config.yaml
num_attention_heads: 2
norm: "rmsnorm"
qk_norm: true
attn_scale: 0.116
init_std_up: 0.0409
init_std_down: 0.00373
final_lr_fraction: 0.1
doc_mask: true
dataset: "wikipedia_en"
Each number is 200 + 20 x the weight over the matrix's rms, rounded and kept within 0 to 999. Layers, rows and columns count from 0.

# down: layer 9 MLP down (transposed), 1024x256, rms 0.0572, rows 808-820, columns 128-255
# up: layer 9 MLP up, 1024x256, rms 0.0853, rows 809-820, columns 128-255
down808,186,205,204,203,221,182,194,248,212,205,220,215,189,208,182,177,215,189,170,212,221,175,201,210,205,230,203,230,169,204,197,196,185,220,167,206,196,197,225,204,219,187,205,206,172,248,221,183,203,168,218,189,182,200,198,218,193,207,169,211,221,188,187,176,187,191,204,192,181,183,197,194,198,222,253,224,203,225,200,183,207,188,182,206,201,197,218,194,227,204,205,181,238,191,198,199,229,196,188,179,198,236,200,203,202,230,215,210,188,217,261,209,184,210,207,241,199,198,204,228,210,196,189,232,194,154,208,202
up809,215,197,230,217,176,213,217,199,180,206,173,217,223,204,207,217,202,218,215,214,237,191,200,214,182,173,201,221,187,216,202,205,183,158,195,184,171,206,185,182,174,200,172,202,217,175,185,180,171,216,176,197,187,191,184,201,199,232,202,211,209,213,234,176,227,168,227,241,200,216,198,194,153,186,200,198,218,176,204,181,231,219,189,188,244,197,201,226,193,219,191,216,226,200,218,217,190,219,182,206,175,232,197,201,223,157,198,195,175,188,201,232,215,174,209,192,214,192,242,172,213,196,223,212,248,184,213,204
down809,219,177,194,199,198,197,210,178,210,192,195,196,174,191,188,187,206,234,222,224,200,184,204,226,214,245,205,207,213,230,198,202,202,190,211,174,186,180,229,203,158,197,197,185,180,194,194,213,193,234,224,220,191,212,203,194,238,224,205,195,211,207,204,204,207,214,210,174,189,174,184,166,179,180,245,191,187,214,202,219,229,209,217,217,171,178,186,158,208,206,160,185,185,196,198,192,228,236,225,193,185,213,187,207,210,191,220,172,191,207,189,191,214,186,206,171,209,201,240,180,246,207,186,231,241,226,204,192
up810,174,212,193,168,185,184,176,206,212,209,207,194,198,211,214,188,172,210,150,232,191,191,179,196,213,197,229,225,207,183,200,207,206,187,193,178,193,172,184,236,225,221,188,207,225,220,184,191,211,209,215,187,197,239,202,178,168,209,188,210,185,166,210,214,184,189,189,229,185,226,180,210,206,214,204,213,196,184,200,236,221,204,184,203,213,205,223,201,229,215,179,242,237,215,193,204,200,199,233,217,212,200,182,206,193,195,198,213,202,169,191,214,190,189,229,181,200,206,214,195,189,185,202,213,210,203,248,175
down810,201,213,200,208,219,218,221,201,227,234,213,194,239,206,207,205,214,200,207,204,237,208,196,210,223,176,198,200,192,227,187,238,213,233,234,211,170,177,188,182,206,205,199,211,220,209,229,188,186,221,199,220,201,220,196,196,145,218,226,199,192,217,194,169,186,190,243,188,186,171,176,206,196,207,170,198,204,197,230,194,213,180,197,211,183,219,197,198,187,219,223,203,171,191,220,183,211,186,215,172,203,244,226,207,185,210,191,203,189,198,180,199,212,225,162,195,243,211,201,220,179,209,232,195,222,203,191,210
up811,175,158,213,184,195,223,191,205,198,191,200,150,210,184,202,190,146,208,214,161,215,195,202,207,197,179,215,233,199,177,213,240,217,203,199,197,206,171,225,211,197,193,187,175,192,186,203,177,181,181,180,178,187,197,187,163,205,178,196,189,176,179,236,206,174,198,214,178,196,198,169,257,201,203,197,227,189,252,161,212,188,155,217,149,192,203,215,186,218,201,236,226,227,222,203,174,241,211,223,167,152,167,204,251,238,173,186,197,183,213,204,209,191,181,188,223,201,207,178,187,206,189,217,145,200,187,207,173
down811,208,213,218,204,183,186,196,179,208,223,221,221,204,225,196,217,215,204,165,171,221,192,216,173,205,225,220,157,212,159,193,236,186,210,158,199,203,184,203,165,202,212,169,156,191,185,188,209,180,184,205,151,177,200,163,217,193,169,176,188,209,224,184,224,233,151,175,184,206,193,219,198,188,195,191,165,175,195,211,203,176,200,207,183,212,194,202,223,206,213,223,198,189,216,209,207,230,160,212,219,189,215,203,211,213,189,208,234,188,198,203,207,209,198,234,213,242,205,208,193,218,200,175,195,195,196,195,152
up812,196,198,212,207,234,221,153,223,223,184,233,227,179,195,203,202,165,188,199,204,195,206,233,179,208,205,203,215,161,187,192,188,204,202,183,212,231,235,176,190,207,187,225,181,209,165,188,192,201,217,248,220,213,184,194,183,201,221,165,162,186,179,206,203,177,228,224,188,216,188,175,178,169,191,177,160,186,225,227,195,161,197,183,179,233,201,234,209,209,216,246,208,212,188,210,203,261,211,215,209,204,194,245,209,186,174,216,195,196,176,199,182,212,205,197,214,227,210,204,179,215,211,191,181,176,233,202,246
down812,177,166,187,197,214,162,204,210,185,241,193,143,166,201,201,161,194,197,188,196,197,199,192,227,218,179,190,217,207,180,176,195,216,203,191,198,190,193,185,200,219,223,195,184,173,210,213,255,210,193,202,194,223,192,185,203,169,214,216,189,225,191,199,208,230,190,184,239,200,225,207,207,191,206,213,215,186,194,221,183,179,215,202,202,184,163,186,174,143,220,206,193,175,202,216,189,222,202,213,180,166,210,173,201,207,187,242,210,215,189,185,182,209,236,211,178,193,181,212,202,223,210,170,192,206,190,222,199
up813,229,197,195,185,174,180,162,187,203,204,210,206,198,190,169,226,178,236,162,197,186,236,213,199,191,185,186,234,180,179,199,217,210,167,195,213,164,219,188,205,191,202,185,170,188,192,207,208,204,216,210,207,212,198,197,226,215,197,203,200,209,181,179,212,213,191,209,164,204,180,221,168,224,235,221,207,210,201,194,195,223,198,193,226,227,200,216,174,228,152,156,237,220,218,230,184,205,215,200,192,183,180,198,217,246,199,190,206,253,206,208,244,182,213,159,183,204,199,182,158,223,210,234,181,212,162,196,186
down813,196,199,224,191,214,176,212,221,220,197,235,172,208,186,215,212,175,213,202,206,192,213,181,187,187,215,172,233,205,226,199,215,140,148,182,173,215,193,249,193,193,168,176,206,218,202,190,198,159,206,208,189,190,184,151,176,225,201,167,206,217,224,222,197,206,194,192,206,196,216,182,228,179,196,190,218,177,182,209,256,206,227,200,191,225,192,205,212,192,208,202,225,212,219,176,210,212,171,198,192,252,209,209,189,175,174,209,208,210,207,205,240,207,188,173,184,175,179,242,138,179,234,184,208,195,227,229,228
up814,200,192,178,212,236,215,187,199,194,178,170,199,159,217,173,202,191,177,223,168,184,192,201,186,209,196,210,192,196,177,197,222,212,215,202,201,225,198,191,198,196,235,192,204,174,164,219,201,195,178,233,218,198,224,256,181,217,213,209,165,209,206,199,220,219,220,190,216,241,182,202,202,201,195,214,178,215,203,209,169,173,198,181,159,171,207,196,198,196,212,189,201,147,241,220,187,212,186,219,192,218,214,217,169,197,203,184,181,198,167,213,186,190,205,197,178,244,212,223,226,183,198,170,168,211,213,209,208
down814,176,164,200,169,167,197,224,168,166,202,196,207,171,200,198,224,179,195,173,176,175,218,225,180,191,189,196,229,223,246,196,225,178,207,203,170,181,211,202,174,226,192,185,221,187,178,202,248,205,176,192,210,219,210,202,173,199,191,205,190,205,214,184,169,213,175,187,223,204,211,209,168,206,174,185,201,201,183,220,215,219,166,209,195,224,183,179,194,211,238,204,218,156,196,231,218,181,204,203,196,179,203,224,193,190,194,223,194,191,210,198,201,207,231,194,199,210,215,183,179,213,187,179,222,187,199,183,193
up815,172,180,204,197,203,234,229,168,200,210,197,173,192,198,152,189,165,188,203,176,199,256,210,201,214,171,178,214,174,192,210,221,218,178,225,185,195,224,200,208,219,180,211,206,197,207,217,195,175,207,195,186,182,201,197,217,216,177,209,212,181,183,185,191,188,173,212,195,230,213,188,163,193,213,244,150,207,236,145,198,180,190,208,196,234,196,174,222,181,218,215,213,234,195,166,177,193,196,207,189,180,226,222,176,187,192,158,183,186,172,207,188,190,208,214,190,192,188,179,230,159,182,207,202,190,204,200,248
down815,231,227,202,179,216,158,202,205,196,212,196,199,169,197,206,172,196,200,207,211,170,203,201,156,226,175,204,199,192,186,227,185,192,187,216,183,185,207,197,200,207,209,155,192,209,179,162,212,207,214,177,190,227,206,223,206,214,199,193,213,229,189,205,209,178,208,203,219,217,208,171,219,185,195,198,242,158,202,193,194,179,173,204,204,203,207,183,225,193,194,235,238,229,185,213,182,176,183,180,219,164,175,220,195,215,203,188,170,204,190,189,205,182,210,193,183,221,158,194,233,164,234,212,204,189,197,193,217
up816,219,195,199,208,208,216,192,169,196,190,178,217,163,183,210,204,216,220,238,172,188,200,201,216,203,210,241,231,227,186,174,161,190,219,203,207,200,195,205,198,201,197,227,184,206,226,192,204,231,212,188,206,195,162,237,194,178,235,171,198,189,214,206,202,186,210,205,179,194,217,212,218,216,204,203,224,222,226,168,193,175,194,182,192,166,209,208,168,209,166,201,211,202,203,174,172,211,243,195,188,205,222,189,197,192,216,207,202,240,207,223,187,158,196,219,221,175,190,221,187,221,206,181,202,177,228,211,209
down816,226,196,212,208,200,196,208,176,199,182,198,198,209,194,193,181,208,210,194,199,165,202,178,186,194,200,181,248,181,200,191,196,200,177,190,198,171,176,162,189,230,225,167,199,213,214,196,189,198,209,200,213,182,195,200,195,218,240,171,191,195,181,199,214,189,230,193,229,223,219,208,175,207,222,200,198,200,219,184,189,187,189,214,193,194,205,189,189,205,204,202,233,208,230,186,190,196,190,207,184,190,198,245,205,191,209,224,213,221,198,198,188,208,186,248,194,221,195,210,201,216,190,216,178,244,213,176,217
up817,198,192,200,203,200,179,211,179,210,199,208,194,197,198,188,180,193,189,210,267,228,173,217,190,204,241,165,199,227,222,181,208,210,185,205,164,206,179,213,216,192,222,207,194,166,204,173,223,165,221,208,207,181,214,175,210,186,166,245,150,190,159,188,209,191,204,228,223,187,202,178,185,217,232,192,192,211,142,218,201,172,165,205,209,202,183,240,182,204,193,230,207,192,192,214,214,217,223,219,182,207,221,188,187,197,220,208,204,206,208,179,248,198,196,186,216,227,209,196,211,138,218,163,178,232,210,223,229
down817,192,184,192,187,181,216,205,206,220,185,210,223,217,166,196,178,217,225,159,196,202,180,174,213,172,193,210,213,240,206,208,210,175,169,236,196,210,183,199,204,220,226,153,201,206,226,200,217,215,210,220,194,209,194,220,200,214,180,188,211,195,152,194,167,166,235,189,210,184,194,175,205,200,216,205,233,185,198,204,203,197,179,218,186,230,200,199,225,184,173,168,183,214,199,190,193,163,196,184,195,217,236,195,215,204,208,161,197,240,207,180,191,188,219,203,197,209,181,196,180,212,207,222,226,219,189,167,195
up818,215,205,157,197,204,205,201,204,191,204,185,239,201,186,204,200,205,203,190,203,174,182,192,180,208,210,185,227,186,209,210,159,214,193,233,192,235,236,211,204,222,210,188,211,198,220,157,208,202,200,157,210,188,210,226,186,199,210,191,208,179,210,216,196,218,206,181,176,225,211,207,199,200,215,196,187,172,168,193,236,206,179,166,225,212,201,210,188,174,198,225,175,177,207,203,211,176,187,208,206,170,214,234,186,210,175,154,192,145,224,188,211,197,194,241,210,207,194,205,223,203,182,200,176,215,193,204,203
down818,203,177,171,157,193,227,199,183,204,221,209,198,198,197,211,147,195,202,214,158,198,181,199,167,226,254,210,203,167,197,193,198,187,205,208,172,252,202,211,220,208,218,185,191,152,202,234,218,217,181,179,178,125,188,241,184,200,176,196,196,181,206,194,188,201,216,241,168,188,208,186,197,220,227,187,183,219,193,169,197,192,187,212,208,199,186,211,232,192,204,219,208,235,190,189,203,193,181,204,205,229,190,203,209,192,189,215,210,191,212,168,207,229,168,216,204,211,223,189,226,173,216,202,178,196,212,230,213
up819,208,190,194,216,187,211,216,184,211,209,238,204,244,196,219,186,170,175,227,192,196,228,227,193,166,166,205,210,207,199,210,209,230,197,194,214,161,217,224,171,196,165,189,195,162,200,170,186,213,198,176,203,214,183,196,170,226,208,218,211,206,169,225,183,183,213,194,206,214,204,223,209,210,224,203,224,217,218,190,163,193,157,223,209,234,215,192,189,198,224,180,225,172,202,178,154,203,216,192,209,190,206,174,217,203,229,188,201,182,217,183,193,225,195,222,200,177,196,200,179,181,213,221,175,229,180,229,159
down819,212,214,206,192,179,211,185,232,204,199,210,166,185,227,189,190,214,228,223,205,209,233,229,246,219,227,183,202,198,195,183,164,201,218,221,233,198,200,203,192,164,176,205,216,187,201,185,203,186,224,201,209,213,175,194,186,227,216,182,208,196,229,192,183,227,200,197,166,200,182,183,219,182,220,185,209,188,189,224,190,196,166,197,189,168,204,163,225,206,230,214,192,172,194,227,234,208,167,192,221,208,214,217,215,181,157,164,163,212,199,222,217,212,221,220,220,165,221,231,179,230,197,236,213,177,236,227,205
up820,203,203,208,181,199,207,214,168,176,203,233,232,212,196,211,217,207,186,166,191,210,179,198,217,208,200,206,181,201,206,200,231,225,211,179,190,222,236,189,195,227,162,198,167,173,200,215,227,224,195,175,210,186,157,210,201,178,206,215,179,163,186,199,185,186,178,179,171,203,225,189,216,201,230,196,204,193,237,196,194,192,182,205,166,240,199,247,179,228,171,200,213,200,234,168,182,218,183,196,213,182,222,227,173,214,164,221,185,202,211,245,173,192,200,195,207,188,228,210,178,184,186,194,210,215,203,215,226
down820,195,194,201,210,195,200,189,186,193,233,238,187,217,210,203,244,185,185,174,216,171,207,224,210,215,199,195,218,207,201,184,181,180,192,187,174,192,223,208,217,203,186,218,199,218,164,194,182,215,230,217,170,227,201,187,201,186,207,194,173,207,192,209,193,196,228,190,226,232,193,188,220,228,207,196,180,197,170,218,212,182,215,208,226,201,220,192,178,179,191,229,192,188,202,168,215,198,202,209,198,210,195,190,187,221,227,170,167,208,204,197,180,230,221,219,216,188,167,214,196,188,187,206,196,225,199,208,188